Weights of a small GPT-style language model, trained from scratch on English Wikipedia: tied embeddings.
Each number is 128 + 32 x the weight over its row's rms, rounded and kept within 0 to 255. Layers, rows and columns count from 0. Numbers have three digits each. The size before them is the row's rms in percent of the matrix's.

# layer 6 attention output (transposed), 64x64, rms 0.241, rows 20-63, columns 0-63
115:146113101147158119150166112078125185073121136155160176107090186182153177122121098026099094182163130113163147106135096140145077099164105115102169119152091150104093122154123147119112141126095151
132:117061120157174041109104124139108139142070076099103119147117115127109164137123146176111089136123116152167138173106127202118101094151121171150095143129073114104162179157149167111122135133097202
128:154118150095077131206149124032119119131145113144114175098122144156155155093128112112150052156169117134120117152105142123091153132170188114109136068128088084161123156194101133079114129139134158
129:159061145141061130086100097130110164108090135109154127133160066170140107119141191085132126148108095140070139113103171132096148131149149157189103125138089193105121120137167183069131108144143180
125:147131139118167143068147120107122094111118102114104155130101165122177126103190108173219175049117121127128151117156156163109073147150123099174141116132098107108114074115095095198130155148078134
133:098146114122094143127163118195089171133105049140133194102140103112146182164159145126078128085177154186159132158133073177091109110149114132081155151115147127136128125101084133076121133066109116
140:148122122074122175110113171123114146126158063072132094193175153159090123128135126125114138176139117118123170102132092078120082135099203119149127140106111194134154144104148076071159134150078177
116:134190160110131100126111147081203138102094152142076129087126129145194117128103161211140132130175172136147109110077136137106126103098187152122106155143108085175112089103065137127105072124115136
125:105108165029128163091148150106111142148086149150137123130131176117136116107116198138126081174137118136128081141130178181135136082107147075159210127117128150072127083099113115122118146144171083
123:116139121154116094084127130107103176126153088084151182117196158128130089130172173092103116104116152143120098131052144108196174160161144122096043087156175155102117111132084141119131161137155130
116:108117105114163064096183137089154104169173144169069120121123144135125194112106103112089139175134127112101123167158089125166120199092147138103143156118144182131140130127089184116143039102106141
116:160100200145174133095141073137042138155110086090155143132110135156100078140062144144149095147142113158148119103123080169155131159167114064136108096122152126166167153117096176176116102158148111
069:087185093049135121134098089171138109126171130167129110094126137074144162152117155175141125149177146171087105090139094085138116154178073174155148109117138086100186120149086181143137127141093136
075:156174140124159107126082115124095160077144112166112082095161164095146144059139190094167118145151123126119084120143093129142137162171118210144136142159085130042113142167074137141112139137081133
070:182142137137169140091095073160158146087149133099056139149133114144126151099082130175159144163124152159093087142105082088118127153176119196120081187068107162105163161104102129154158137134126085
055:090137115215114156118112158106086136201116115124098133187114097147111141121115084151158144097097082114116086097126106136133133141119145101126173128134157081132057138235139123095110156102175133
064:179097149096085134113157118100110169097123082110153150010079127159136122162154141124111113130163148106141126160139178124117169088147140068141207148110144127087132131135107127070097166145106149
071:134073140163125195113151113112143181136124143136039163083150155129150120117134111099081114149117144146107169105085201110188117095175116152068109157104151151140143080084120126143155135137124065
075:118116147158118140138140160071171078163111162131148209130094097090142098163157066089105157116103096085137161127103167148156120103104129095098105135118168115189102081119158127128124111107226117
075:163139092171149160124158133134129069088135140141142115131100105150142104145131131091052120125104149053121191158131141173137163141153162142133114134119129200175116070119113053126146110095123046
065:112140161023124139109143119139081071126084112119169174148165114216143119105128118096093129120145172189158146152169140147139128115147131127140164142131086115069138135159179140101077090103101134
085:103086091134177180103130140114115083109129146122155157221143130126114184111140171163095137119085119115149104113137130154147141168099142236160130098076089138086117105124090160108116102073132125
072:129180106099153078149109138168121120096104086172138017120178158123133127079115172098113141194155158147092138101152092109116160143213124156108141121109136106106129138127157139173141098107086132
065:107121118086114161112114139158117140134109097162126112124111193110130145141074161152161177081164149162070099119166127084178117094207122175125161113096109084053139148175098167138169154129096131
067:134139130115101119134076117152109184120130146163105069084122177070142156099117151124170160133146141155133096082157107053166080142179067170122145056124123125141171142151107179159165109138133164
066:111172135093043147111091106146133134155165156123141142091134132105149108161134088121141149137144145179173087083140075108068070147108080148123181053113143164152175139180142105136128119133135182
058:180133115079160123153112122137062191086107107109117141087139157178111112110094170126152158156176139075094133150181127161138102120158141105150128189167153095072109137105143105073086188117120166
064:101130151135153107099144135071183138152170154095112173148138118085091153117162092195173118141069099155131064132085092110138143101065098172125112180108098108134106171128094168157133153146111184
065:126143122115156151096109128118180156171140160104125176122150057136166092151170085090069099154154089146196131126084110157096082125056167108146094134152137115179124137131146114072071135167135124
075:166143134150105153109082143113167191153154143168096093085078101107160150160102113148132098088147142141114141080084178054111096097145102106103134140086132157166189110177097129130198126174140147
073:121095163159171120114132123091138107163160122103085144088148142154139155097175121129204131089068100183116116127132125134107134084060118050097117102155129171174110151100147134121167133112198180
069:109116148198165124135139152107105113147134157129118155169155091135161080062135119102065084136109088161174141116054142117101137126040150153116114092160141147201113132081150121125109137180118117
063:122115100154131133170111161095144105133156094131123100105130177094133115126096115163124177172137163133129086111107136165154148062156113124117183074095178094131176152125062107185136170090039115
068:113118106116112128147113130087146096093147156076142184098111135161159151144180080134110069161114115136160181138068177185156145178064105149134104152156051112149102106114154082121086130161140136
063:120172140086130106144090076159132162107169139162119099074142133029162131120171180130173112139132114151111111088118084099148115207152102164138096102121132112094165112150093170174139097174139144
072:102107127161157190124169117110160084129117149123136150197123115135121122108170069111036132128102109109115168170130154155173157130126151202091057149098093128108091130094164107118127119114173086
071:102160137111144163113122111134124119092141156123159127151141108102163106083123140116116067143131131200176127110101150138082102174093082172112120082128079230094173168129128053181117117142134137
066:134119110182083146162112174188186180143100117157094106118091123077072112137073139103105171147137160054128147088146108169125076157204110123122115141154167137116111111145117103179106144125119109
073:087150156139099188088092111083170132138138139102121195216130099159117136136118091174078129111109094158143101121129105145116120166095117202139095161110088124115109099121109142075116167187177138
058:120151074175175091143166119148064066116123155115135145147157137156147117102115116116099071167096091106113111130118109159091168158100130128154182127225116178165102088122115109095090168109093150
071:196108141171128093129146145087185110113139143107114120118111097165121103141182075102084119121095132109165160153078159158119146142080137084087069160134137210176134131107152066167145097112144102
076:122112081120112104126142154161107104191117103130132133080130150082122150111170164106183123130054139143137132112169103136123144087127101022163154101211141104145089147166151180104130150107100148
075:117160156100077116162159105154121135154132165118095139120142121097135094148134080065084077130139121180120128114075194113083146175130082150098116132181178187094172112076168102142107126182123138
068:120118159102099155114161151145116131140134158127160202155139077099146143159118117091152106094096124108188114070089118076123161118117135095107229076054145146154147127157151179122097105113164125
# layer 6 attention value, 64x64, rms 0.247, rows 21-63, columns 0-63
119:102068125063159154151179117101130123151113053151089097109132155129092107173092079067146146132125144110154118148122144124097125130170076187123148082135138109138148104107197054161142161139150108
125:127153219144202096147091146140146081075199061104171104145110102103130040082129109131151120159122155091143155149127131152157109120147127129149109120137174188121130124135134136148121116131179109
117:115150144097194147104137124087088129076110118108061167084151157094139147107095131123095114151123129117157116189142091151138102120112184133202133105133120138104105144114228068163131113164168118
121:158188146136071167145162129085124179128075147094149132125091086122099065065140116115150176148177108133127111146157149106078134124092134125102115134133148096131138087108124156196163140061087184
136:100117143097100149134184168162128110162132153137091049112127032123119119145137088115149133079164179120175135063113119121136141121130125152143137226134094166130090148109114118125124168110110076
135:121124190089104120161124129086130098148099139097084144153143140127097224124104180158135146173132140083098173058131155165091115119117154106145102104132128145140139114141145123224120124199158102
125:168143107145160149112134101146136131149118099238148135146090119128119044105132119130136147113097111142151129086026149143146122121107124113150117099137173148111112130156133182182149122123043095
120:127153139105081152146171111170120171144132122218102136134176089086134087101146139227111125177098171112121135186137157117108140123139113095167137147140137140114177143095113105144088062080137144
123:063135146131157077107128125119144161126154154125185174094153096089132184119119049161086129076152089140186182098142146147130165119117144132149125118132185149113126128199153088118119160064141125
118:091121156169115096131138126148111126120136106145110140130171102140127120165110118105143134171126130153059154096077134251154134149112074146163154128109152082130155143104052120102161068167127081
109:103168166053178159118094138126114152157139096118203082080148110126092130134103127143095116127108138156096147171137108079168203142101125150106136121110086138146230146152144119172106119104108113
065:132109101133161118160128131114146137153090135128136110152088130088081083081061098141202077079100138089116142104119146142182147138109162102155134082169139221124092090077157120141165146113166119
076:097078239146124165067088142121138139149111137062162113125121082151166174170084127127151118133137086129081128164186093131142109133126124108139174104139096120146130078112181092115124152120170101
076:076168182114077094154162189114138069165113143112155114144121160118167181139126119096158115090077154164112116069156136133145122119124144088140115137114185156131180049094148126119162148115156187
065:135098156105127122101126117121102118120232181068112148106150103107103162144154199156078128171208151096125146153141120136052158130102165127124146100135112088126162110142116171107113110142094164
071:136115143115171111153107169201106214090079057154189164136188167119105117140162130103084155079053112148126137110154127141129132125143144151140136117087135128112136093152170133133164107121130075
074:097114109123092100205101147098170115054088128168162136182128187113137135204163172133103113092133116154184066149142075125137168103104150130138157137117162103117128109120130137123132195120132168
078:198154029116131096177132069124153135060166128119041148148157167130127106097121182130141111136188108134144120101129141102116145115093078152081153156154146108129119158115095156124115141101125148
076:136142148127103115164146112198161123119160104169149126155090191118122087135157166141129132158146080140131107209065105059191062124125111117080119119139105111153178147110135117079133115147170161
077:162106182115152143065149100185109194142069108156117080103111182161126139123178045137121141178117066087126140103129132137099153137191108143170095106118102105135108133176146109124133129151119102
082:126123196115122141139060136174124158158133169122110157097084124141141106065103084085185144173181112111143153143083118142090146123149149046135135137132052090149120163125118180145112135167130162
075:144146179130109158085174061084141126153123155107132092116035095138142120168121062125184138118125085138126150183118114108203120128121134132161119098158065114147141145064119100146141152107130089
057:166123069129104131112126106097156202100111159165159146114129084099092158153113143163140096147112102102159154116122111182109150130129139101182109170112085139115106045129192202132149170095170100
065:101112090139097162106093106069143122108128174106086107164122081150141100142052172162147083112084152114148090143163205171159119141114153078165150167183114142146091123098155126129164179109113137
071:111098137206189132075143121148095136099156129134063103125123133145067118118115155176130099133032208097127113104168202117153150142159106118111113138159134128138105158153120110093154131103099135
063:110083144151143125066158161134086143118127034100124114140172115151138199104157123125102187160124099166119166128133133119086095123174139162159155088103111150126107083166194117191142106154163119
071:065147153100106122187105174122140086128123124117122185109146091111152169129074117098141113066125182101122134054185155145099172132095135102115122137120172180120130110120096188124092147063152119
065:103102135132205159109182157122115106125096069096123085135135185139075133115163166112121112128125194140127120127220154137153115126121080189096155106108171098116132169135146136127113096195118162
078:112092063134076121182143146114137105140129168110191127164187163076125098115110178132092065080102154115175072142149144139197128124063146112121121147127164126119163123100109147126185136095135125
072:130136110154078129164096161176119080149092208100123146132159127181158165134074106097078150147135152087167129115126084103091153128149110100105091175147159137122124065127101171180101135131061155
070:119079138152083175122134130103114076096148149105126095135106129120137155176153123095119116110147156150133090190109102222162147122187137155088157146135148095119178202147136112143065130153064152
071:091126174158109101167132118077128133069158137182079179115096128069062133160153093083116136128074137156089163174127124114148159146122178135115132184117132110131094124121136191062136142097165129
074:078080163149159104093115167188119177127109088176127112144169154138150118110137116094161139123156151117061099146118143112094141139084050171121179095126131195122082165109116126151122153122060148
062:141117106185190144136106125102171109147096138078140104175129105149151097121048143130199066100130153138118106118168127149155113134092147094166174119165130160149131108040116062119126152117127095
060:161187091115087106133127066146197164112123120177173138084105179162128139176124126092155172116173135139117095152128127119094136092070113120125148098109147127140132126088129210107063179115116156
074:133097200222125170048122139163094115143086124127161106099109162157126103133105075099104116159090165166122090191094094128143128137150109122130120132132175115131101172149134110060142142095101148
078:089130076102146119114144120046141083127202141130092142130124125135091100159142232179155121129166142175139154162130138088124120123097136147117153146122134093131125157183139085109139142061185146
069:086159131144158113136137203187131123166119145052138130118239124138088182123153143101164118136131178076104112088171141130099151108107137110142137092116162124111117149159147161189115111110095134
066:128107230150132120106110180168091130148170105113103137120083104146112176101152131135090149121192112105124125173063089162130103136162149161093117056144113172139118163131182120135088100138085117
067:117144153144055122176149127145139093153142143191110129139148187131151103154114139079146148116137157113096072127153153074160100117086089160087123164100185102139171166120054096057149127107124153
075:071167150075149195144111088119134160123180130141117154116112125182100108104089126205099130160218082096159168151107097153082123149151104113127127121160071131119115109128121100173083119136104118
081:172111111193176142126150128103110147125120082179121098145105140164122103153164094168105120081122164119130060091127043140155158117098152160118164091119178150119136171181146051144133140102091116
072:159122121085168134151096091154097149121135117125088146123114134148142088122168117175091091151120109180179097058068122171130172134182149111099114149145101043131197154118096150086160107136099107
# layer 6 attention query, 64x64, rms 0.208, rows 32-63, columns 0-63
075:104144145160098149145182101065101124139123113093138084089187087126202131169167120138111130125105137164116255145083188132159135097167149128140120129113141098150130119140127101117127115125165159
087:188134100118129175117153104221185105104150157074109115142091095132117172154117108130162139134152083099141106057187084110152148155153135121119091079137145142047144143083131149147139099122133125
086:086170112090122083129101106149133147191076122189050141121175103134148098115095120060158094169161150108099136122153111149141141094132140105100117161157123110154150165144194130135093106203162120
095:120160127167120108124130103141065061156101117123167157088191123048158148094168140160125122106076121123119104128131084101090141153174136130132159111097086068136094067118133176150166156180121154
078:099135170126105150179195102129134086076135096122158128084159121150193106136150080142110140145123171140103184126139201131133151070203177130130097117085113158133181149147134089107115124136158166
093:142040085113145147148107229103105173133148138108147077129123113115104163146108116082165142145097123107106112153077125181165130174089171097105127122132188118062151162114096128117139168113127115
088:072137159164222107109169108072155077113152114129140138136161119110147138095188124101096128098067145156142130165109085140113130146045136136133090099091081126168080116120136171182121131127129122
081:107111163130087137132084131085098156202172129162089194138147124068145115114166080070098093123106099146160092142084107140100089188103145118132144082140145134110165074125147093119111147146175087
091:085123155093093127133154112070058100149070149155155075084143121081163162100155140152124110169100152134111153082158160156127133118177122085166160072102103076175135154142103193141136110104141144
097:052172180087075180125104101119159102099097118138052145116140070105113122100144070095101105153133056165150102118152103149087114153118095122156123103130092127169118136154128164093132110170168109
096:186132127171194136138106139109188214121153158118087082126108126136158103128089131126070097128143108117123160146092139138185111112155128138085082133182146162112159077071103069136097127158106146
083:160123096078130142114111138091113074201119121087149143123136075136160098161177183095116184144134090083133164148118125073146096162105147130157108123117163194103104094135161106168096115110158055
093:188138125138084164090095128112206163090192098112129090088131144191116128159087087170147135141157139133108118112172153175153127124176182149126069113129146091071191136131097129148145137149126137
086:100152144147121162106134092084142069117077111128153182144106137140133125093122130152099116131116196189120113089122104161142205166139079175128126100145138103107063152117115168189131104094162059
078:130132105105158148149136119086108151105184136094114117159123053164147131199166175155100148118164063089069149126134144144124174092126157149141144067109177157067113169107101101110123161150114173
069:100146160165103159172134142089114148169133084117138156169133155118165092148201078114127123170110084112133116153191110100128094061130155072142080195144143102104081122162136120129145181117180124
085:121102186146145121156112108072022146135127176120125144129170138078142142160126116142137129133086135099104183129154182138124124137098167135119167150059149134156141093159138180121146146061069162
095:156107107180195121118123137147156142178139092132080147166124212111088148179125148128088128122079084081116106112136089136159168118132129134145133165112176087110088093132130151118195185147078157
078:172119117132150180157152142142136132142126142114219149195137146072126156186128083098181118093121112069171142105161095175133105087189117119085150105097171079106123141135093144120144101114136160
081:195124106082131121140103134137176126168119096068053162143100166164087158158131148141185167134156108175164126128134109108124141140089100120173174128130134095065057106116113091087135106077123126
076:132107102155169150130151156118074132147142106103149113105146169170157112180125193171106143139133136103087108137124123138152193056206151124172115162083134132156122104066112102144179162167076110
088:125178142067161075124095092075082106172086163164110156118123136123123075135138087170088091136181113107121123150100131095088099165077096129164189102111105111150144148170165151079143088139098110
100:079150154125071116140138109089087126191096132124099127072070112070183096101160119111077140189149120137129162150122155098062126104138052136138099147125124122188109125130135142184154113158147107
085:113121166168124143104109119119088090180072126120115163186188114113113088092097095124105129116119113057132157146158095060115143163118129166141146221127146063140094107174152158132105110116136098
080:097151176149064121143125089098054124108146104161140078133177117137182133094174177120103109063133111109107170174123111083120063148093099167135156086138106158106162174148155159121131121132100163
083:181095126121152063105092179125141098121109136173122113101143162170072096166095139075138077135164160066097103143157128163150163164100155080133138173134169086111114101138131097116124115169058151
093:127062121077162126117145148092088052161150124176149114145130128093141158077183122140105171148070070129112110138134083109101124165096094132188132086098091122130079126151130171121146119102184160
097:115168112079125094141135069141065070155112145129159177096074086061137130133127144139132120142118090148143163118086161105087100151112066152120206108103141083163116144177171156122138104147109159
076:185047139139121159113134129126164133120112114155154077153130173169124108135120133097104147133174135140125097119192105156146156116153164141123097173136182217138166081101127119126125098103133031
101:088168149123090174135138083131092074158059126091172171107084137064153105153162103140095099144138158159128134097186151105067166128144134154115168094120151143141100065145112108128154082112109083
077:131125103125093142110122158173140073147189118101055151131105086113129141122205117205099178154078061133146104131105113146129093142105128121137095139092110147140132134087146108125137189076191116
084:142101099165207118091110134131208108179178126178126124136120174152109161099166143118094159133115140133155094114135082171111140137085087162093125044158120081088125128129084127140119140102098175
# layer 6 attention key, 64x64, rms 0.21, rows 32-63, columns 0-63
085:130143166149127195101141143156138151114130173114130200246072138129121090083083113169068090149124119154106160143114117112121114114139123203125129133157144142139155111168119112115100124115116068
099:160139103113126034127129148141141128117138102155138089010145136089115163159175117069166153143113138150128083111128111118102125148122137018154143103107131116114126183104115136138145159128135136
083:141152114139161109124150136103084156101099065144158114163142096167115112150185184122131093171172157067160157127117153121124121057162108205125119180110142156111115143106169111156160114163139054
096:119177143114103156137126142126141127093140204129094180222099159105119138138085143128063119099091070138177119143158164108143118144136130216123144091112106179137131101139117163129119072107111091
086:120103148137122188113160170174137134115121177084133200235082102089132095085107084155071071146125122149133153103116104133143118096135114182136118138180102129153131110158136122129089108119123081
098:178129100121110011136120148132122140127162120127135087027140130134128162138163152097186172122133131141111106118120103151079126141092135030135126133085162117148156143131145118140168128134132174
090:086136132109119184114120116127122118149120175136136136224099114119100125087087141141047100132107111116126150120174159138125149191158130241115136118140129175134111083146091123134105071100120110
083:154125119162116086121123116130075108113143148133110113043150120097120094163177189072182160127114123141136127136118165079108105209091118106123134129077152112093130101133184094168148090182095164
093:112169139159118157145147122135134151119140181138179162231092129124145143102085114112058125123091109120119169151091124133113144084158075217109139097146116179157138104180104101166110097129120098
097:108107142139092178102129078122123097143110128151138169200155132062112130089150112110083146137133140145162133109141164047141148158188073209138096102180123142100081120180120094148117122112118102
095:139129129155162113139139093129160125117120087114113072026130109107110084160152163107169136145135161112105130135128159116107167138075159022137127132134208111085127146083153144099171162152124144
079:154120105140150034122103089142052123089175105169138109088138128114154093130145181097129136111156149181065106097101134152125099182124172063102118163118136115144134115076150087145138139122178105
095:128092119113115043148136153172146150102137135135117113048155147109114149147193133085179138137107158140119089135134124130130155114104131000142127125091149105140117191125156111137127135121108140
079:128134117121154121103132104140149086127131077102106100129164168127135132139154160047095131105123127082159071153137118122114106255151143122081109153170120094094140136128115054168104118113085152
085:184118144090092136123169200140121132078111173105190133118117165093125129116103128166164108112078130230114082149158143130130128096115124123136147180153145062155119106166108120090119161099167089
081:118082154138163192100142190147111111136109168125147197211111130165102096144110134172096102129149138148129152153119116092110160141148097196110143150172125162129093064098162167126114151100141064
097:072153151103097164126154153145119116122107174117142186255077136134137109148041131142103137125112104168112151139105137156135110116172125191137156129138119124152134083155079132132098085148120133
095:104085153141115166132146138088165131114127157107107136211113123150082137123121110158120142115147141141136146151171146077148174149180171158125122172131140125130111069052082192062106107086096074
075:080194130093132117129137183091192069161124142130145150140064135158103179155137097175155123142130126177104141163155144098111139137107116114160138098153042159135171141136074164147097108119112074
089:172118108126113050107134135134100139106185094161133105036169157119122121132146124140215154138099148130166121139106100098127126139142169041097119109101108066134167134149153129151140187107142147
093:110116162116130207128146136129130149130140173074119170252090118143113116120082087178075107144134110152113169147153139122144120086142131185104099161167120134139116113099115150081102131095143075
090:086133171135081174136142067103098143099120154138137159204144126120138087124092131200083124123115121120143145136115126118151117130135136255112148149149097166162087090141102094113086115125097107
099:106154157150129212105119118114120093136135165116126179236132131138114087131089132150051108130126130135095163116110154120138144114158124245127114131167119170120118092115136147129109135118122077
086:113159138137176112142090087117120097125139057137119159212139129153143102155093169147092112095176084100118112132115165097156090192162149152131124195151133088096097066129074135146088126121085123
075:107143117083138116172125138142144181120069174136177093137137104091146127119120132163097098091146103124105021119051169132116147161082104179125163120099131091087162136167168099149147144160109145
085:150094092102105049139138132114112169117124103134151098039158113156140119160160137101189172126143122083120124139133136146134128099084159044136149127062168122176096160123167098134162084093115147
091:122164105149093107130096122110107135119171187140176113155129103099148157064130130112097134116079093166138113122107165148156131180145105178086148084112085178157133029119065114157145126096081131
096:103195144144092181105142092104134098136138163142084175203122146137138131130080132152097125110116116153124128123099124124153101111137136255148144125137069154135139107156094127126111092120113113
081:066057117095179149146137109144134179152129065103160116114127076139144095156178126080103127149152134105089140131128133146163156143152127037147088189166142114125130131057164132083112145146147121
093:111126164116116215086142107130134092110106159107112199213122151132131087154087120125051119133127123147134153128129111124159106156164105221146129135185108136123139093151119144118079107114112071
081:128066147163094188101120120129134095118149184129069174188109121089122137103103103121082108120138148196146141136169117079162147175189115182118094134138111146139119112082065148125103173153159138
088:144131102129144063153097133102138130103134088149136034029172105122106160128162126094179139116113160113128122136145132150145166186095137064125146089076142098125143143096134142141161113114059156
# layer 6 MLP up, 256x64, rms 0.248, rows 0-31, columns 0-63
107:125174084161147144202117129095094177152106175137136157135104105121114143161172105210129149121088089142134167120092140095086125104131138066078128128108131139137076082110150189135133145196087140
093:125134155108102128188089178088060128162090106137153153149146138143196120115106106095124088083079126133165143122181109131105186109131117101145162095146113137114148145083211134100141123159060170
056:101167113133118131135180113116154099073117125123100106069194103126162163122171111100153102148115141143210159137139144134158115098109115050167117138107138148143100212102144110172109146124114207
091:089173089126166119141086080084141104134136142151137143148088138162100106145139176101170115108161102203131148088108119095137108114120081117113176085134089142178068163171143103084130154149144044
098:111160147109138070093143052080088122136096083107125145171154147113154170149150147116111173175116119104134191053142133115100175118087135121112176151130101049173157098162132129115115167153115144
100:129136138113147193121114133123136068178143081130159147074150157145163183166205062166082170158140116134100110143116146111131152122164115140088104121059133146140148095122181163126105162143081083
089:086108126192176122188137094088136118096100122118100138155167123157121109157099119150111131070114096097155088126117126145151146069067148149179171071127122174142138184104108071112176187108114136
098:122153072142130076140143105121137034134111150155099150092129088150152106159217151114076127112168127159088169148129107113092132149164076159153093126095113130141139114158135111180191106139163083
099:162129173127052082170126120142070150078140140149107134165144154114194092133134090111111118176123159171087153123172098131150173123145136102175114132100097107136115062081174088077137140102172139
096:082154116138112095084117155109145099182145143116137129152123144143228075116146165166108142180098214134105129125149092162127131099109138133176154125121124181165131142054106177132079154105128140
113:076131115131152140133106179122093098112201162146159125102106146042157160110207161120111136126091105213141128148125121120113099134118084169182154135062099107119136107127124164124176140157155120
108:097183128148134151135156096180165035113117164079068126101123196123123125133127114099124132193122055097139104145182152130105134111149109135131116108122123082175131104112139101094187152109182128
105:143104145194175133123168128144112104138140099101161103155142190146078066145125107142158071168191170096127116104159149153096190103151147113141128121097089120138164079139143159133157129045090111
093:132159093142108138089104192174140095162135145088117182075099124152092158161097106194085134103116095133084079103073101089153152109102089155150089101126101144191131118126179089145142152152169125
088:081235145151130136145170072130122032102127142106158171152134168110116082155150127167092137120088083074148130093160156119141174123171130137134122149117103121123121088071128140128102157134107099
103:158146134133144073202166116137142104143151102085110112154113136075114145155063123175049106139107147161105112077179101105138145135172118083166094141120078095155062114105142110136143085114166160
106:115203157173142112152157118146139080158092167099087123109092112161147131183112121153130129116187142189112141093099064087116117078130125100172134168112100204144153093084134144103119157100141171
087:084100150087104149078141112109122126170143083097092121132120144139187126132174136141075129116146127170055112145105126118162171138157156132209114102111094051114169097122139149165133179192150103
089:092144148146176126096124103144139111115159087097147179138163146159140085157107184236096136129137153143155145106152172153161129122071110088140166182113144070115079123074163120103109148141152098
097:093169160099139112078130160195073069105181127130144114134061105164142099124161134190093164158117107145160123157080127162103114111121067132159111137151171083115094137133145133103157065137117175
092:099129094061156161136094090120098100188074130183121160104151104109120135091102109174125151093127115151122201160107102059156082123147087112116107180132158102165141152097154146149123102198149113
088:098093163115124125109159089106066119143096138110085139071136113149121133119094176154129133124103113125168197152156127065130176100126069145084187164129162140163113131168208168133140161140102085
099:134130127162095115149124085085142090142115125148176138108075143126176052181115170091137156125112120174143143196182087115089165061130081143152140119137079152115132113108157142156134165123072180
102:152137122124141134148161074082085117153099101066139138093105142117116096180141143164169075197181120074111092097119128095138154149146123151169173141108127096155108152112118148049164158100062113
100:150161166138154147134124100176156086153125134098078093115096202082122113111107174105142092131054075129120153146135142150083123111141101103144108147146120135138093152109120156053224126165099095
096:133137090139070082085154153164121107205135073121142100143109158132153087103132106173146127120107183137103157119140109129089144114199107163185149077135052128126136148155145081096113130147194117
101:159158144127133126108169114152129029123087113140105148124144063172134119162100138115111129154120147102136138100153101171108128125178068145166142106107083149129029141103142127108166138166120209
103:131152115102082104121160159143159121195163110140114091123121104125165154136167166122140150183104119180079142123169164193112139107163066129124084104134080140156081051150113122084116056125121130
095:112134057161117094095117111147161138179178092147128119136098189086140121171203116172075119205076176131086171142109115118098156111153111157118129085142138115103119168148171166105123124126101126
088:109105061159165166133084113110123129102114135060082076112116166116114110121168162181112136158097149201177142128104115099090128145097082145139149171114143092112130101149145129119180174123065186
098:107201080101074130111180089130187052155078137178094090159133175126100123146097126133101118101157181118116110128154118152107132091111114106187124179107094117139131140100144188112118138178154119
110:118118081120119130096147059137134160120146171108131110102141103126165115114160120113107166122160073180053147143192131066107204113178096162095156147079114097146167135147130130102114151172118183
# layer 6 MLP down (transposed), 256x64, rms 0.25, rows 0-30, columns 0-63
102:124099156132165174133117133090086149146100149123079121117155160146111077106127168118137079125166097111135103139139179175107183185117180108147050095132089097045135149184145125126182115103113130
079:145164161118183181149112111151122094074087122131116114130153068143153088114118115168143078142139095169137158165129147100136102122116142162144111129210151155091101152113167089112051118115184059
070:138125141132105176118105131131115135116109142091098190236104164104116107145093105163069106101140114107108179101152137113143114167172141223138106160194139137130123084138093128101093117135102088
085:148107152080194088104097147128097161107123094111138147151154085120066115126160063185096165133114106165138191140177082101091187179084109165109123113154104106163192122129106118119113143126142130
089:119113067151110162162108128128133117108105125120177111133129139136108088131165116144170174130153174124146077159110157069145111137049129213089164102097169153126092117074158080094141149139163071
098:133175107112128112095096133150125138150158076111093154124102146123135164136161178116149160137133144121159109193161182076130116092071185168063140143075100119144131158168115138124029134108088121
084:148131080086105135107114094125149118143147059131146132113147129108156073131185157110130148114191142117104091102193126135111161105160123147161163155214133096081130088153158128093166090153119047
092:170083192128089122115087163119143191157114144157144128090127118090127195093115059130136119150116148139104172086125177129140112116151077140154097085134154134177130105124123187157164063128081088
103:142131071148130140127152096109134096101113178085145113186124159163121103123142158158121105153127104090159155144071193130110197223125148095075147083160148067115138112135101143137154099080132103
106:162082158154116149107152135106107134142134100144145168160091141123104129117108158087150147148162102145153123151113112113134148121100129101092115136144111118128144129130147171139000107140129154
100:073163138115092118100156168092080090128170150164131172062132081144108149077140173112104080134132113175146184106057114100135105158096120162081148122110139125120124151164123120191141137179176120
108:125089136131105155161092161140088169095126136203139130136067089176136170143089121037118122102126155147136120158180131124145084070124083156131132146150129111154182114166143111072122083153162090
112:069201138105141067089144118117146096109113163177133138137095100129163122122148151159092136088162114154135127148104152117185043081112092132162102131104129134196090134125126158209126122125153170
091:155118066110095118157119108075156196110150110109148067109097118145074097032185129159181133100117167133111097129122159142109130096195144126125119150151127149116129143190164145089155152108153109
096:172065130102104096163105150153137196134139099121110126071127114123111146116147121098177115161148144165131110149129110124124100019110153043131162106099161130173134195160163129110119122128132175
096:124157200136147117138150086183136083095152149148149150129127092087142136113100143122153115086132146114163080113137191130177088176128135076097150156063129176153107126100146092129059099169086178
105:184083135121075089130126089134089109146150119147101126110113143214118152128098096175137158109084131129179085118124075151082209046129177168127153129101153116109135128127134126145161177133116139
084:131101116115147112151103216144106179137113177169141126126138092119101163092135117118135174075091169101156136174127085139139070089137078142162130079072154136201168115160115151135097089105107100
088:119115138135139135106175112179111181132071141180073133121197154097123093133133118110142159103149117091157129126166129100132156068117117194113136130087149132183154137151088024148145138110120075
095:140120130157103110102125108141105132163165163142093224112135132110130161177104089129191163114164149149115107121145105124167079096134124126105051136166126141045105114113194076130121116080139165
084:068152104149074068125138165137139137101142141108146101132121199107104132160172158153142109138120170124117090116124106176119139198086143155126142074215106123122110057109123111143148128113058162
092:142186103099112153083080158147152151174177135175110089064132091103073106133154130129151146115096107158142145165137158162100126176097164177051109085170123161123118098138079178102096123128121136
102:166098176120174183161135153077041078136114109114151167135162093120144118133115197109112102081123158105168124144084088144169121121155125097121064153135112121139135146121206173130088116102132110
109:147120129105174132120127111140132158099062159152155090098120119146148135117126159138110127125129104116106118135076103132093161231053153131143126118079104083107156194177098138205128087152175116
100:127103098141118118033106151078082163136126142141161117094091111138107149137184108106154157123167122085126108191147095139113166143120103165060169104187153131122177077114106172177111121098144155
091:138094153112162129117125132131136144061138157140128122137125103162142135100134133170077092105069096131172111131137091055162086072100137114147145150175212092139112169085138188140112182097181128
094:156138137182094119124135107143170098110096162092096179104170089138181161173126120120113117093126169116150107132091153100097128120099114121143150133065189104149137135069155096211120182158088073
094:163091193175097144122167097129118179059157087133110131111162138121135090105109151106153088100122120085138147111089104131107108108166202092081200153179164121138149140141174108091120146170111098
085:081143144114157112123205157130169162099151146131100112120099119079079105138159104095171149088071129078182105109113122135157081134139119136148130131183152119011128141129162133146165133123142172
088:128091190110155119136153160127152159149196112150120103124106135087115203117091109118103168137135159127085131135160148165149069121136081153073073084079118136134118147125103171073175092078166102
103:152051140139139122171166108110096138116116131130110142146133104166129129210120172136126148070125130125173109181135126134088153065111124138104114186038139114159159159161144083152129112080069110